{
  "num_hidden_layers": 8,
  "hidden_size": 96,
  "num_attention_heads": 3,
  "num_key_value_heads": 3,
  "head_dim": 32,
  "intermediate_size": 384,
  "vocab_size": 2048,
  "hidden_act": "squared_relu",
  "norm": "rmsnorm",
  "norm_place": "pre",
  "norm_eps": 1e-06,
  "positions": "rope",
  "rope_theta": 32000.0,
  "rope_fraction": 1.0,
  "qk_norm": true,
  "attn_scale": 0.293,
  "bias": "none",
  "tie_word_embeddings": false,
  "parallel_block": false,
  "extras": ["local attention windows", "shifted keys", "value embeddings", "hashed n-gram embeddings", "capped logits"],
  "init": "uniform",
  "init_std_qkv": 0.0789,
  "init_std_o": 0.0,
  "init_std_up": 0.0789,
  "init_std_down": 0.0,
  "optimizer": "muon_variant",
  "learning_rate": 0.0144,
  "lr_mult_down": 1.5,
  "beta1": 0.95,
  "lr_head": 0.00588,
  "warmup_steps": 63,
  "schedule": "cos",
  "final_lr_fraction": 0.1,
  "batch_tokens": 32768,
  "max_seq_len": 512,
  "doc_mask": true,
  "train_tokens": 135300000,
  "max_steps": 4130,
  "dataset": "wikipedia_en"
}
Each number is 500 + 25 x the weight over its row's rms, rounded and kept within 0 to 999. Layers, rows and columns count from 0. Numbers have three digits each. The size before them is the row's rms in percent of the matrix's.

# q: layer 4 attention query, 96x96, rms 0.215, rows 0-36, columns 0-95
# k: layer 4 attention key, 96x96, rms 0.205, rows 0-36, columns 0-95
# v: layer 4 attention value, 96x96, rms 0.25, rows 0-31, columns 0-95
# o: layer 4 attention output (transposed), 96x96, rms 0.205, rows 0-31, columns 0-95
q0 066:486504497496492486513497470507538532501553533474510468459479533497501473482525505508510476514511488511516510486465437551483479489517488500506524504434472445462483510505496505505479507512496470467480468457495489482523527515518498500473467489469519460527512518519546553515488481493544524532
k0 073:510501471515506527492532528504473539510476463544479527516501519473470518522533449490492522471529508513519507455499498498491541492503462501502458482512501552538507490506531473457511471506537481534528487540462484524497446546503462505479480505482476480481479510484492522524507487526446503515
q1 068:522499503432463456485527496492487480504498504515473463503489492544515498512491509528483495531476519477519488530487445542520499500520489542510494542506505512459476520484476540510565490522471477478527509536551518512477491521439463503486520511509486487518465490509469510522489500525525520527
k1 090:498521456513476494499480482534513494488512484492538543505462500479519494485524463517529506512521444491483507497501523518498478484503535489480493518473513466525516469520471528526511519467571498491511480472457460487493566461482557513497503530495495548493491516504481497526530480508527452504
q2 099:517485501453516498517533549503542455526472513497487487456482504503494494491475476529542528531501514507518487513525470471484542496521472512502504505457490505481511531511467482514509493471503486525472455487496513479477511523461494514451499541528508477552521459506515530526466482549453516527
k2 061:455513492507497498523488508532520546484537521532517470482520498520479459511524552498497496483514506486532501542557466485513494546481487514495493538529516485518492491533488546475508510484503472477517477515495481473507468480496518493468514498537475523502466491526529465528494500496522408477
q3 102:473479555528534548490550487514516485533477494502502468458508492499492527476523456482476483506477486524494503506466512498512486457500515508509503478508535525462545459455510523518488505494524536509513529523497539536497514511548514516542507538497542523474545488497500516478468519546516482498
k3 052:508525525496529476483465523518451509485507525464474505482507524434518522479481512490511521476510530480523520495504505482466519529480483477555566486536477481501535535509484477492528490471467522516494497508528538499506486510521492493474506454514520489518491490459514479444507531472469506450
q4 077:472505502493548542466509462488519502493512483437543520570497485508474488503530479496491511518492526509493522471476536525510524495524549487517507514529528488465525490492504526521483498467521475455500530526485527551536500527532498487538482499485508510483477538488475501481513499563495521487
k4 088:509503462468472492467487539497458521533492470504482553495561492496546517436501469496482515504464500533504511466449537486455522515507487509486515494474497496515519532499512445514492514561492492510473526485464488536494532497480509479510468512456501502502531479493484494496506502523510526478
q5 073:490504536506506548510448506506522514481498507484481512488485567509466480519496513466495507491546474475473501498548478508473541577503522502536486500501526467523511510537519517498478481523509483468493522467512523524473520458489516482533461489484533513477489533475477483505485469507554525495
k5 089:535449459545515458524521478512524480513482475537503523510526504497503474506531464547506536510504513448510478463480518515515468479495507500449455492456513477521489475480480458525478488481514470499491510515495488513522519512481517488506501550451525496522489502539503512537477452496491526524
q6 080:545518509509515544528448517537547473458536495500509503503483535481465525506524479487465529523523460458492498470507497544478509517474512517523497495510520454528533493498488513515471473456499508464498488440480521499495529511519524490522509506458532487445501473522494477487497484479500532517
k6 093:496405489472495500528485491465534500549536522539480518520486519472484482508534486504495436508492492457501461484522508493525497547511450497515462477466493487491496502487526483497502502506478453486519474501526516485483472471478508504472487525495504486476506496486523516536484435488483487506
q7 093:510483478486456488552460535476498519505537506557464539534475531478504470503508531513509494472507472505496487556488513518490505487506451496504507503474498497534454531514500487519530483504508495528502473500478517461534449480468500476450519522535469482528525486492503502487437476498501508485
k7 114:510499505528496511552498515535507505491470503477542460505535491530475500506525473535487496523498458469517500523546462509514510476513491502527462510488503485505561453442482494498459488478489487486519480508483466497456491496473499479502509504513502511497462540550494480481521530481422487510
q8 105:532489501501474577533460525508532525513558547544516479508481541508476501500471512479498495491489509487506504536547454546476512475477515502526509478514501491525551481513468538508442480510508489503516505508509492521507480505501534489476480497500529481502488523510488508447524503519523531537
k8 124:527482469488542482530515481493540453540463488494524485522467506484493526501513527529498507522545497442522452524533502530501507497522508546467485512468534494492455499524547489526522479512483499517497487457473498495513465508513492524527476502466512548523475508467511487490497470485467492549
q9 095:490452513532492516516446534513470541528550512582466492522492497492500468516494513481512524449482465536519465548511487476502477531530483516520509467484520516498474513525488496478521495528478474519465493483524485472475498497443519493490504510523504503505552519503512507488487511482477482467
k9 107:499478493480510512493527481500495447516502551481485525490489484558479473531479490486483468489542510512488481462510508501516482520471500475553480520514486500520519516493485558516464505497536496469497537520496481525495501487477494533521521494538561469487442496474503549521531550488496493466
q10 096:504565509498503527528487523477535505480523511528485487533502521520490514530439515477492488484518466459442541494498423504489496521478499495502520494481498490546492558546486500465471491520485511529464495483497535504533451509494460503488509508509494476511470545500493498514477501520506511514
k10 101:504479518487554476480492472473485483494488486517499521513420507522529527473523491486489473478492486481485468491484526486506505438481474497537488472492515467534469540495528493549503516516522505499524487533525517507471475514539505544518464508547538537492508484492519484460493539492464487520
q11 099:483529475476452473500526476473508513507499492532508522523472447489524480461510477498510511499503540537488553496520514469553492485496498506531519496545469464524532467519498455505485502491530525526537509521526481483522534511503533516456503444544521491478511512500508528518492485501469455495
k11 138:534507472508483504465495502491503539442496499489470473482511489474519581518469483485515511497480517519503508479498525481525485509467525482511548540516528519535473511482485520473532491541521530452512545509512489501549509488499520552511497540472451488503504505499511500498495510523564498497
q12 121:498492453481476464487500491494473456434495548457487529532493481530492528487502500515484536494538495559513453438509518543491525503504499493510504526482526472511462537490457504485538517508505517529476505448497465513513481490480468505500532523499506502498478497477487492512492459470509492523
k12 120:492466510488538528484502507512443482513522536489481557537468484505478526486513483515516530488543498493513505484502521553462461516528496507500500491476537506510512472493547444502496532490506441524531465504521506496457502524475523524502509475498525492474474522471461548504479506477466495490
q13 103:582546487479485521554444516493483479481534495494534497501505504538526494498509460506494489484529464457495499515534483479504524503500462516502479515511488463518496533478528430518475519469488492468496464507506491518510463487461490482476502445520494461509508494507509515499466514518497498475
k13 114:465511515505499481462496505487462470513484474476504542567463513445484482440518514500496459464512549518517499499477550506462501506476516528513530493520482508508483502509488451503492520486496478554478483486506525516531488534506479467473553479537522502519499536492476506502465497505516506485
q14 109:518518482495469509496485508471495499525536499527506560512465489498477514509484506512529466489482525495460495506468514515464509508546543458498498534471462494516463476481495484481475490495521499494443509458485497524483476490490504495500484460422473498435492535498498523482499544528517534484
k14 104:479545543469461489464508489504514517492511528513447526494508508493521536528496504525489513471479510485519504514512458451486502543468471473487480492496478512521503503492510481445495504524458514506503523488492508472490478497440549493527465483519529476453523507479517475496546510495548544471
q15 099:475495490530489519458484515520540534484473510479510491521500506517491501527501567505471507565501514524467490542512468514450513468462497490531480524503474479474546532497486469523516493521506491508488482481466504480514485484491481524470498529499586493549532490495502495498522513541519517500
k15 112:536487481519484494554509484473514516519523492534501482481484508503521524502514528505517468463485486506497526470501499489500520494577529478493496478493496526444473513452482485527495503472554555434504542503467501470504518526510507507473500501448524529494544477483498456494492488509498480509
q16 097:482461464486564558507546506483511515499504515518496525488522518495435476508504478505531507507506491476481486533475502478489509524515462513454510484478521482543485485511525539497495512498539496472490497536502455448505521483459462496513484529518516519449515468494469501442489484495490503504
k16 124:494472536514540536483487481526489460518530505460479516475518482498493510498512526475488545520533525485458457447491560538467517484501490494523548480513511473485469522475495541500489498509474472555539486498513483532512496518500521490504490524513524479437535494498463490496515519492504529500
q17 107:462533482508486550497512508547530505511509498512508461442512529507468487500540549484413487504509508489489509548492510523507512500508468513507489482491499480457534485468522500519476504456479494495538487484494499505504530535504535488483531486492540536542517516543527496482511516513493472470
k17 116:494497493505530477489484521494514515523509462537499485535474496483500448457498473526511448483506505477531471544505524476521451496482483508483472500485513474487540468498516505529503471474501444524499480487518533472478449505514538499433480509476525552513549510483493500490458528495487491508
q18 089:522519472520482534452507494516511440501501536485503490454506510493468514485493440499470497485487474512490498492452499504501538491484475495515451506502496526530544559499518479476470492522526529494505505493514489464498501515504492498483520549510520466547549519480489480471519532467543532464
k18 113:540493552485538492492559500533498470465497556512497500505544560512476484500492512461496481487471454513503510509524491456469535461535496483474484499471510554501476516484532505516519533482509519510507500515496467493491478480474431490524497512492489485512494482507478494524477538483489535501
q19 152:528460452473509506498517503452486484506522530525497554521507492492508499500464519541532557494531484553495491497473490499483512520501497510482509523473481482531465493501502539481497523517509516521472479482498465500489527492415494507497460517473474458484486483509443491497530473492517518540
k19 083:484507496481450458492509515493497520501502511478548511498539501498526498512491513521511471488481498475472487481498516471507455526531491513506505502462505499493469486490562507472516494446452477544507493490493499523544496490522486463456463548487494453487505550548509532547463465505500522497
q20 106:513489526511496494514487486513446512477469474541487502513445511473521491498525477519511527507512492488469523501510502492478497524506487555468459490536503553518506492504542428505528490476518526516530553472488512510512487531533528477474521482504518522491522471503461515523519551485475510454
k20 104:463539475460470513502504536495487507530485500532522474492422517467503544483516486485510543502480516501483450493475515504456546465514503515505503475499484523517469529488472493523526461506498515513516527566503512512536466485503498531502452474517510498469486476455518473485488504525503510486
q21 107:507466533494498524513497472504523497545508508514499511484491537507520513483471519490514514470495490463470499535505488460524486520515468484514486520515550531517521540492456537546506495487534545491514477499542466497475460497547487519458506461512515517501484448488467532475440519470482513505
k21 113:546483458495485433524488533495547493539550463506485489543498517465519494474459506542493503518476550438453499474528534475493503524498497525495521474519514516528544495447507478499504506501472508496469497501504477525489526467512515471499465473506485495499507512493484489482481474507484494475
q22 102:496481508530497512458571531539505472544494490470448511465501480525477502495494465481493505480513454501524513501468524462494540538518483501453485535486519528544501488529480470500495521503509496528521499498498497517453533494450487506547489533528480533497499485481483496496492537481540522490
k22 109:481508484506451485524553489508549482465472524545504479472481497479503443530502500525516495516476482495528479470530466461539493500504469510471484496461511557528490530490494486489535503494450518474478500488547488475471515497500486468530511471487467486546511525506489475547496496515502475513
q23 101:502467476533524514475495467546480527499495501481538475450549488471482528475533492498518526481487473473517515519518527502505493462480513494507539511498520501538505516461478550513492511450547479459529479514468469478513538499521526474500532497575510497501502467519501496501483506518533501527
k23 104:518484516516527527490514509524488458494493529476518533479484553499465489523477482518478493486503528510502507493522495481505516526483489467531494488521523472503512507479506492531484511502516478516532538473497478499491476542542535517498558505554535471494398518483470523505482528491482452505
q24 111:522509516468508490496488547450474501519486507560488498499480452489522514504505490470522479448514478461467538493505536476508517484503491522485487491502493506540476481533563467495450483488530481522518502490496484503519463471506469489507501468539520465538489463487491483488469531548492531518
k24 118:500538489476481520527469539460484501534495520469482476516516469535540531478510497527490513514471463494475466451494512494501507509507510507469537495502484497524496531522484487527542490528477541495492525522491519512529525504490493518510495529497436497486514485544532431456538480478547495518
q25 095:517509488463466508465474509485483489492521498558519562559487502518498507510467538491517496488483505447499495480496555471483497460521511489465495512517448503526533534515524492487465497508470528505546511471534504447502496535455487518507500494497455502477528508502491473536510503514489479522
k25 119:492488585493513523504492476547475502468466508470456536509490486482466501504502520484503516478489437501491505522514511488469529497500491459536491452524495497520529494532519520478474478521490537525508452479495506518475544496509458500498495526534497481502514476502486528466480465470553509507
q26 105:496459482479511495508493512513517525512534483529481508563489542514485461494483506497534524502472474505466502489467477524499505495513487469483455526515500546470484522506502497490501510532498514505465498509503412492497504510448496481516458553479473534551508509474483551523519482509524527513
k26 115:493518499501483529494483531482515472484506510465516529477521478528475467537461521522500533556530488486485502523508493508526508488465492529474507520493532490481496484494505554484469513518513503557482466514518493522406548505533503512521506505521510482499493474513520557524513507518552516504
q27 090:517461529513498447522463505513456507535465509477495545464488472508480511479490497502542526523501483463455498495447480465495469504544514524517528479481494476522486521532527532556487484516477499554510502500537484467501544498511476526502493524496527476503495452528486527500511494486509476517
k27 111:494507478523529525533464522510478486549497486525479494514472468522483517470525539464459489508532507472478465494470486512488543539542528571489533488538488487462512491505500472516487480451505506494522506507477478484527506511506522545483495476529533480482520503508511487487477453525498470543
q28 101:522542469536482478430500469544488470478527464475469531480491486457488517512493524520511496519499502512554493532488518530521497527510496525481481504501520509535492490468517527494461491510479500498502480494506501499466499505525492481513528538466483549450534480499465456521507476463468452491
k28 123:507467502481488489489467470498512462560524498527494490530447479489532487499547519479495500504476534527488439521521514509497521497490518537500505505489497500524505529501519506535479452498522451480531515515517496500527517479481511531479493463530570474468499446479514472494511506537469467489
q29 105:492467516464538535495472503485501514550467465501496508521500496518477478480513510491548515500495478502532526468477497506469505468551510493481514544523462469474467517503500467518531543551490477543467491522476504489489522516443508510462556514518467509500536489521504504512513505485451477505
k29 124:506515517504516489457522472528476478513474438524538560509488468540465470485534509520493470497488502485495512500493533489459484489508507513521504494519486466532531523485544463480454499496499478492516521511529507503504517493494502474493525468552500475512480535547456560467489498488508478537
q30 108:521457508485497522506532511532540505473444503483485487525526490475503465468522471511522462517503471478518519518529499524541506469492486489521506528547497502448439514512497484488562489518475484534454463516519502510516483492460506502506495496449487501528504540478507514489512521493470523456
k30 103:485526474464541529438496443504460481493506488476483544455509438466506545505528519519473511545467469532498503461490483489520492523485497518536506531483520498492471509462521535464474491523488466518488470520480504488470519493504501504549503485492510492483482514494492491467484483523539497485
q31 103:507536492496529468484495466502490495514517498468523498473525457532487522521492531515471510503504479514480465500476532536537504485538491516484458508520531512499531471458479480451482504482540506518459492476461491513478531523568498537493521525474496480506483487510489505576517472465504526517
k31 103:510471509464498547495502496498504525544530520526527540511478525497518544501502491531480474476484504533492476535468514510499485433505538508488512485525451488477489531496500472525505486493501474485539487466517509520492515545526476575461538481491531492508509478486507499497547512519489502551
v0 106:504551475507493467515539457459511557471505473547474476508483480540497502526538531477471489546510487513512468515484473534480542495451486461468501482487505512531524519487494502520521483503488520496453519495512491475506511472532465460506506499516484505513515495465535467499520516496493535550
o0 099:476548528540513513495495479515510547508516487464485485473529507530522491530519517508463520540489502534478517556487490529488546487532541494483517538505526476493575471504511510484489527500474516532511483494452474514460520476501485495485515526530557496499498484514512517524546482494511491519
v1 094:477481517518497469493535475533496487518457490519502475517484464458477500480463513479505493501508492508512479532526474493503478493465518511545512495515506521447529478493455526516487493474499470509403485534456492532507495511503475527521517493527522545541527506515527471504483484478532521534
o1 084:518532520472508471535486533488517520457492492492534492542502500507519488465471476487487503501512486522441503495491486487472517508515478502519532493536482468518498499573494530509483494505550502510503508479533537438492485484484495510518502498490549542524491494485511527511455550572491492481
v2 102:525511503523500482442483494451508480482501531489541478488490478526471513476506529531477515494492450477496464491508559473547492452489499517516501532517495482517482488494533491507491515497476486540546497479535506469555478494525480492457502539494508480550527542488465490508497545490495499502
o2 091:497440464538486461504459487497496487497507542488516538511517495483523532529460489518485519482468520549529478503494515540498522514499493519474512463472554533478484500512506496479486447470474468508479486489492514518520486497518524472431495538478510534485509507483508473553475467511496502511
v3 108:502488492492517515508527452516479513549504480533492554476535490489493509496517484493517489477522497471475527511473546484500526462506520483557499489486508484490500504456512494500517525525554506512505465544459512512447570475490529483506511523498541534471541506524488528516485491510509489545
o3 094:475451499479505536512502521495508516547508542500530510475467543486450518512525494468537497468498482486461503530477529518498480476519487454496522474519514517513532486511525495479460475484511515482533535493532480493529495516526518512467494478575459503495489517500505500461517548484517454485
v4 103:514535512478504491517517483506497489499486468496516539480481528505496471519473520486508509491523496465490516408517508477478468529521546488523476493493512533491517488530492488528468529473517567452541523531479509450478449484528505535489512513501499475499489505480484541544480506506530503509
o4 091:524526515504494539525519468498516492481533490518489515482473479462460477493538509505491492521461517484544499512552473511514473466538478533487492470456487498531509510525516509494455479442488543494484489495517511503518476499540502486513546455466464532486503524536492496485479515466460461480
v5 113:534508457543489487506516520503499539506499522561519501492489486493524486481505484442539473479539475468529487480514475484475468526497537515501534479541485443505529533481515518515448494512527486509489514471501496513535482455475482512480487482518533485545488493490487533480486535524516456513
o5 101:487501493496494521505540476491514481451528516473527523505495554497505491525462483485506523465490485500490478505513512540471501455511530469526545507462474552553460504521471523494494498469544552496466516471478492543463513459497461496518509470474490489490502516513496507463500506481544492519
v6 095:484507541447490482491488474497489478483499498531502476499518440473499484497511507502491544522490506490518474504525514558483468455462475483525507493517495492498490526540492486499511500494531500546488496503486489456536475509558517522521552472499537469529503460468491486486554505506516557519
o6 087:533458532479490430481491494465497524499499493459480487465494494496515500485495521542491532525504478508523530517496511506506477475507508523501523478482504481481549498496535456465510424527510506485474484468491545515538529516517526490503465505434538517543498490516509484537524490502511488493
v7 081:542499518541495489530465485538508501515549526533540478471526505508482476417476507479494503510494510501453490502482457479541495485516505493483529522460480510506522498480498511511496468423502494509498467512542520529519485498510488516523506580479499527498515480490496509521498475497487488485
o7 079:485516437465479467499485515469494540474448511510501523538482548522470529504509466473524497512484509508502508513508483503482516516519510518520489526548473485471464541534516479485492550515510552496487547486490479508509472497498505528521503521543492533508512517434508494518504451483503519472
v8 103:569498513515484474527481509487493438517533505516504508498473480488539531480481532526474518501497496497488535490514557517535456453478524550486503522513469504544525454527486472533485481539473502491517518489512470510506451506505479530480557501489504469488507475512495483520523516489506498510
o8 088:512434516500490503477510508489498538533495481511505485510496485494532484524478499502508522512499533525536510489525484512480519459503491483494505505456478526418498538476483473526531524506464517503558490503476523479516492492471509505494569491478514476537484521517500444479457529512502473458
v9 093:479491501492504458459543485495544481515489529487530489509479454503492538449526511556501468483481486535482543496473483483517480518470543495495475485548510516502534492507501535505473453469478464467500497500540511497504463532487526482476507533466481521492485517501481491471523526516508497554
o9 082:496474560457503506506470511497466497465491511522495520467494466493541495484489471489505495519478540509481508513489526482486438501548490469504521487474481496508459445519556497512500539478488455543467508512498507472478496480530487512494480526484546477528493490456538488518527466535491495502
v10 093:491501498505540464484495461486496503513518519514494492471495492514469496441543489518463538503489466517563508501478497468525498493537540492469498527479503489530518547473502478491499505474510513449476527496508479505450515488498461486478520448540490465483507516500513492521506491430481462527
o10 083:527504499501467564489566500540510497511503497485470515491495523545491509496471526452508497472511499534525538493454517542486531507535423491493455526494511520504483497499491495504503474519483522528513526482462483480484512542533478468508489517533517528494508470489485510466521484519464527510
v11 102:485484529535495531513566531514452511525524513507512461511492507506512523465473463522484527520457511530500477487522438518497529506533469471502472472491513459456482508521472479499496462497479520510500454468485495499486456539495479461540498496497458499491468512504534502512520534492477503508
o11 094:497567475481448484515467483464482500503483538506479551522500498517511520500461500473510468542511519504489471472491504504531497541512530537495487506484444528467548505494541464494485486530476457552546521505502533526493508492526475513493484489504497471506506502523516505518493553487485509481
v12 090:480488455434522510521536459506507497490526508542492496497465500484510503494525503500483442500511501523524455528488435499553466484498489491515493513499497526477513511491466483529468469490517471495493477508511527500545458544501499516499555482460527505535505498513538496486501445505481510491
o12 079:530506529528464511500488527502474529539519510529527502566452487515527524498473466508522510498486490464467523514505491539506487482504498539514521517473499467481491529486564522493492483482519562528484508525513512522504485506517481508530455551507474445494506465487478494543509513537515503494
v13 101:506469513533552475493495505525472534502505476476498539459519474537540540514517445534506532529495470545514516455487515500482501505546444507484463495509511497466524497478522494504511529469475514491544491513501495492488497508517493473469522487533476560473535485493490505528493518462488486476
o13 100:520482514511484447499523483490487522482506484499511521538497458516497506481496490523492485468511436516508548514493545477511511511524463498500488501501499472551506478513527453481493512530457519534544523487510474499494485465519514464439490471547473486486480480526483492514515493494425478515
v14 102:495500491509446498455510489502517482441499486512471536531477487517557492534536538507505503487475480493474472492458488498494473551511465511475512553497452481495465535535484509504498568493457499513511545495487492502488496509479492489489497510529481453489530488509480520498471497495484503453
o14 087:529488456536523512464503473518507474450531497440508475535473495478516477504521556519467477477500492469484517509479530521571477534481507487488459505518513506488502477509520491512499493494513519453524481510507529542489513525488470522541494516511496482474536536489485461494485471475506468467
v15 100:510540497529488478490507505503528520480499517514469443532474503493516483537528512486478548503514513522485480508472513528463524504511472442514524531538450479561534516510503534490512512503509516505498508490519497483492516478530510442473505474537513432491488464526506502479507528496482476545
o15 092:455519527481493505495521468525506474474526520472504514428557451534507478533500550481480504518504483516473504511480521542526513491481498500472488486482537486486536517496486488461524501515462528510508525483468482522479533488511539538526508503478500503543499538520506469493537453498535513494
v16 092:541526494493505474452502489530488517525535500480495490539494524486505477432482514503438520524485546529521500485464450487515486539444478532521505511522498530482473504503499502549502461469483497501472480467491462496499472506490454503526482512520498470489505489490483482512541451490474505501
o16 085:480501487488468509473501509487532476467489475500494484534474474537511496475483545473486530556509517503511483506499500489463543477534489499513531528530455459434508518489468435530515523505507484532476501541500509537502504519483483548475485470543527507501522488465508489499480485504474536499
v17 099:485492479466502507507522534489502521495512484524473544506494521479496550587486507520493465508512526427485495509488511513505494534509499490443473521505519528531523509460475524503512500472505505492525542537462495496479522473507494480512481528516485509469514515513497538462533511484470561489
o17 086:536544524529522510503442470530541523489498461539495447472487517527468492529515497472479509503480479489492519515501495483508485480456470480475491485475541503530471468464507536499445507477524487463527475531526498490499480481497493507494483490521486456506514462464538482478555488495481496497
v18 095:499465528512500512484521502491489459510485451513483557530494475509507488490468526494498443497508547494533485482529508479493503464466526510461505530483472508466497455526507494505488523480493510504503488523528541516473479546473542530522502476526539492483483494510472516570487529546485521520
o18 092:517483498489492482495492463504535465524460537511515505514448520468528468502489513476493462466552520441460502504559508465532489489483513512506521491524510541530484514515550470497472483468473492504525469495527500468559463472503488520487502505495527482520456528490485488513496516504488511471
v19 098:527487510504531478493486512505470492503511502500558498493528555453491519508509502498501484504501506513500532482565515488560474508424497508524485511501492503537486541491508530447480492541517502524513539485466489527514481434496488497537509482525504505493464522521543486473510493492532520482
o19 089:489500468479510504538527513561510491501492480499477505483486529510448465515501519547480518521530478522534481532433499514491514460529470466480526481464470493450491468479452485509524499504529482483489490518513505445493500504444482479493502524465500518509536483540485498514499528508472515493
v20 098:482501516486460449476514486507514472511505512508506446547483478500500515497499439520480510504503482515493520489502510518500497439459506517544490483473495484494524459485484498477485484481492501539471502479534471528529491461479494561554509481477542468471485508516479460461538510496472507532
o20 081:499495557500479497508492520497500485454466500459497504512541532547546480505495504492502505505496481539478501463502527518462479454493504520497532504524485543476495490517513491595509504528484494514468511513491481528556486547481509484536512507513495467544482491509508511542521498538483509516
v21 107:510492482530489440477435543492508500476500545490485521470528513492507528480485495518519507487504497555472545515475521485538467469511461506519443463511513477524522469482525481502526516528472461519505511464519521528463454490492467503474508526523476539516498505512481491475478493506492504479
o21 094:488467503473495523525522484513468523472504511530524497474498473513526501468540522477540543480515485511511486510487535537481504502498512482524505496503492525491463484522507516494525559542491466531507499513461521516521524445433543493486519482560508541473527498481477492533472515478475484475
v22 087:557525470480521483514491513506508529497470452494476543488466500475522499529466507495526465484478489517508496484503442499505476527490519492490519501465540436472534499515503516502503525505513503499499475531479520462488441508487461502513467482465445499509484521523520528486493537496513557477
o22 080:484521513516516493489498474480514504519511518530525478454532510517506504514510534503521511547505487495463514501524497489533509504555528486500490496454474529554503495481527540547454537442529496500513451476506540518476533467470487481517517551495474515482511498499478485507461485485473452494
v23 109:523478522509524497518472510482472514527483498510520462505511534476536516477514508506494531486509518494504505477550503461534437480484515552492527443509513511499476472531531501513459472526488502522489512525478558457536497517508493554517551487497497507501464499543506485522482462501513491537
o23 100:554463504490490489510491489514518514505536480536513515502514532458511495438459486499490517509467527501534494472507460528501480520498493502544527492517511491441501537515484461536490507484501519527518480485498466494510507464448474520478465515470467540501529538511505499507495536541445478502
v24 104:515491555491534486546510517492549470470503518516515498505510511518497497477484505520512516481494499476485500467511503465536504506500469524522496485523529538511527435517540531481502477456474499490489503448542482506495498480507489486539502487494541506485465524494491418546513535513523468524
o24 093:502510529528481477538519529512479464441505487538481485507514519488505476550479487542474515508507534474475529522489478474451491492479533504511489499477444528476521473520503456508497489525460494529493536529461508463540453487480512506460493488506506535530522553482493477516512505514492501507
v25 093:490548475516493526492485467526484522472503454463506489467533518509479487485511451556505480520531535502504491517506470469475515525505509482491508502486498504467518502524517504477512513525444535473478468505474501505513489508502472479519469498504493523438459531523508522475480464521432512549
o25 092:440527508502482438466507499514505500512500456482508484522492504489484495468539507491500464514541502508508487493485515511495490493547492555474462499495520536526512506497529494524549564470461473486531489499513486537462484487488527561508480487511494506512502502480510530503540538471464467499
v26 098:492504488505522475488474529461484529535472517493529550508479483533506487459500495489501486472527521521485491481504470501452479501504492487490515493536461468424505489523472451516492519526492435541533531485506474514530538498503482482482513490520541517496518464504510523509477534495501491445
o26 095:544496522494489474461491470449437498473506500512471514499513510500535504494479541495549523427477491469485526493474506490481513464518531482490543484510505471553503537506468484485529479466532520493513514490511488469516476492500517502471525523538545492449477519512506514479505528500516481493
v27 106:498467479527503473452504495528461496482469510440500533509499484479525494478520513490513513477539517530528493529526491529503509527526495470513530507528480435469494507493477474505534475537519511509502506527516487537508511452521470514497504492494508503471503477503507500455513501547493406510
o27 092:489451505496497524467522469505479482520523505477515487514513491497514468471470528476505486474496492529503484507482528495469510497473460511527479457456494451523473490560490470504478524469492515541499537467500510504465538514482531508471528513515529438545492486542516535493468495494536477468
v28 100:513504483450521533508509523506473503507508504532541464523434556492517556505468526495503513460463524519474533504497515567504513492485511466526510486485488478497472534468448509523516487474541512490495473498482512511504483522531476542518524492487461514524517525485528502461482491522504500490
o28 088:518509494502515535557467537469490523508483516536530527468485479563496471509486574470498474506455489472509510501502480498491528510533464500522484511502471495472562498500451543477491498459491500513490477489477533541506499491471497465488505536479473499518540494536526505487487511502499499503
v29 089:524566504479503505510525497509488517515516516445500513495536456500514474491513493490458519507506492503525516517521541532550517508495459464480504465483429469450520499472467476547525525499497473516481505500482510472506509502513540480490477538473469507504551510528507518488501469463479497490
o29 079:462484468474510504517420492498457521519517500477504538490503515540520524511508491531500484475458474494509513491505504540499487477498471537496468516485499460535510526487540487505515514506540476518599487519511506489504507520554493502510517505536511512501521486505502529520478473475513501550
v30 102:511499480507474494479510495516452496496501517496524510517510498518539521482504513485455458488525441538528557551485484510526497479478486503500488522517486482525521456487490487538464479491503468482573461493521493519509498494463508480506539443533476519485527483491538481529513510453503499506
o30 092:472448496490498507502534493468510510555519502523489538534457477529521484509501502498509512493493497545465478502474519511525540503504498511480519533500466516512493473487473519512532483520519546506532531511491472472514488499480486520502460502539512429536540484534475484502460453548498532499
v31 091:521461526536482513481487547518546492472520543520464504512509478465470515512431517528547544535489493450499499465512527520476481492504531484502523544483494489473505509469525509529510521515513529518511529479498503496481507526497500452457511499529485519482490473476473528467506508506455519478
o31 083:507536501506487482510491496489495509502507514459529495463513529485507527486514489463467484532490476534520483516496498471502496503481483466501501492495515534498438517507509466503563465500492459429507519518494548476505505453521489425515494512499434507504508511500524501468485499478526517450
q32 111:491504499558533535520519485510516541479516510495496461475540489494495482491530479466478519517449523522519484494502494472529471502513471562537545495562520493483549471493520497529489480458521463503513535534498502493524502481508506530476492479530478470521532533478493485489468508505485537494
k32 110:486485463516508493501511469476496520505468526512482494511491489503510460460527475475482475533460514525494534495507525479538511529517513532509522529518497510504549483537487480558563478492533515488524495543504466470500502489525511557512482480500496522491557530521508504507460533492450538493
q33 102:502533489464496465534456537492538484496485508523534536522503474514466527521483497538493545533523476492494491505498485518484500502496508422483474512457511479503479509492494495499508509538478529503532501469476478497514471491521533479520522523483538552503472438526518498531513479465525459494
k33 085:477487479492523470515486448505525488505512543509488486480499471520513477498515503481494505506500510522535492461442495492486489524518471552482526513510515509500514485510510481538546463474544485526520483538494474456486505530470467537511491460492458474540554528522508531492463506465460506474
q34 108:526485494552564489462541495488525539479505525518475493528513538535459505484486476486471537507493512511501531497480543520521518517522501518512548520524498479478531508492498523474502482504541499482486549493496525516503492475530497534489481475490523506512480548439464508489468491535482544511
k34 078:514489476499507513496522548491498498478531519534483490512510490493492496492515467485502514548456524560529524513518527430529466498519480543523476523481493508511489482517473464532531482483506512465510554531545468523467500518516532504507493470493480513484541507517512512458474546509493538513
q35 087:523509491487510463484421514518487494506517516471502562502505506533452542518504545527512501533533469447502494474476462524479500560524504485494521503470483510535468510489492500489504509559499501484501497450467501489504484479521474499528516483468551516464504487520503491485478492487513517490
k35 095:527501538531474529497513533501507568479483501518483465483483527501511502515496504511477496474513479489458491456501519520483517467495462501506452534472477469507501543503526529439466521464478461508460452498497560505509474523500485475490515519526481469477490524493515484497505478533544498509
q36 078:458467489447531510494571481494503519518477531509487482502532496496541495521526431479513503488486537519526479503482526482504489497513494485556511487505521510517465509489506487513520446489498520502533542525518524495499538541514526485445496482495501532487498551478515536542478498481493492489
k36 093:479466493517495489465506482489467498508520494533473482516499527465495442489517452459456480488471473528477503506470567467568519501489518499487507506553537464484507492514492495484499507519506502465498537522517498525498476484482533527505462480519456523530531527473506486506500510510516518547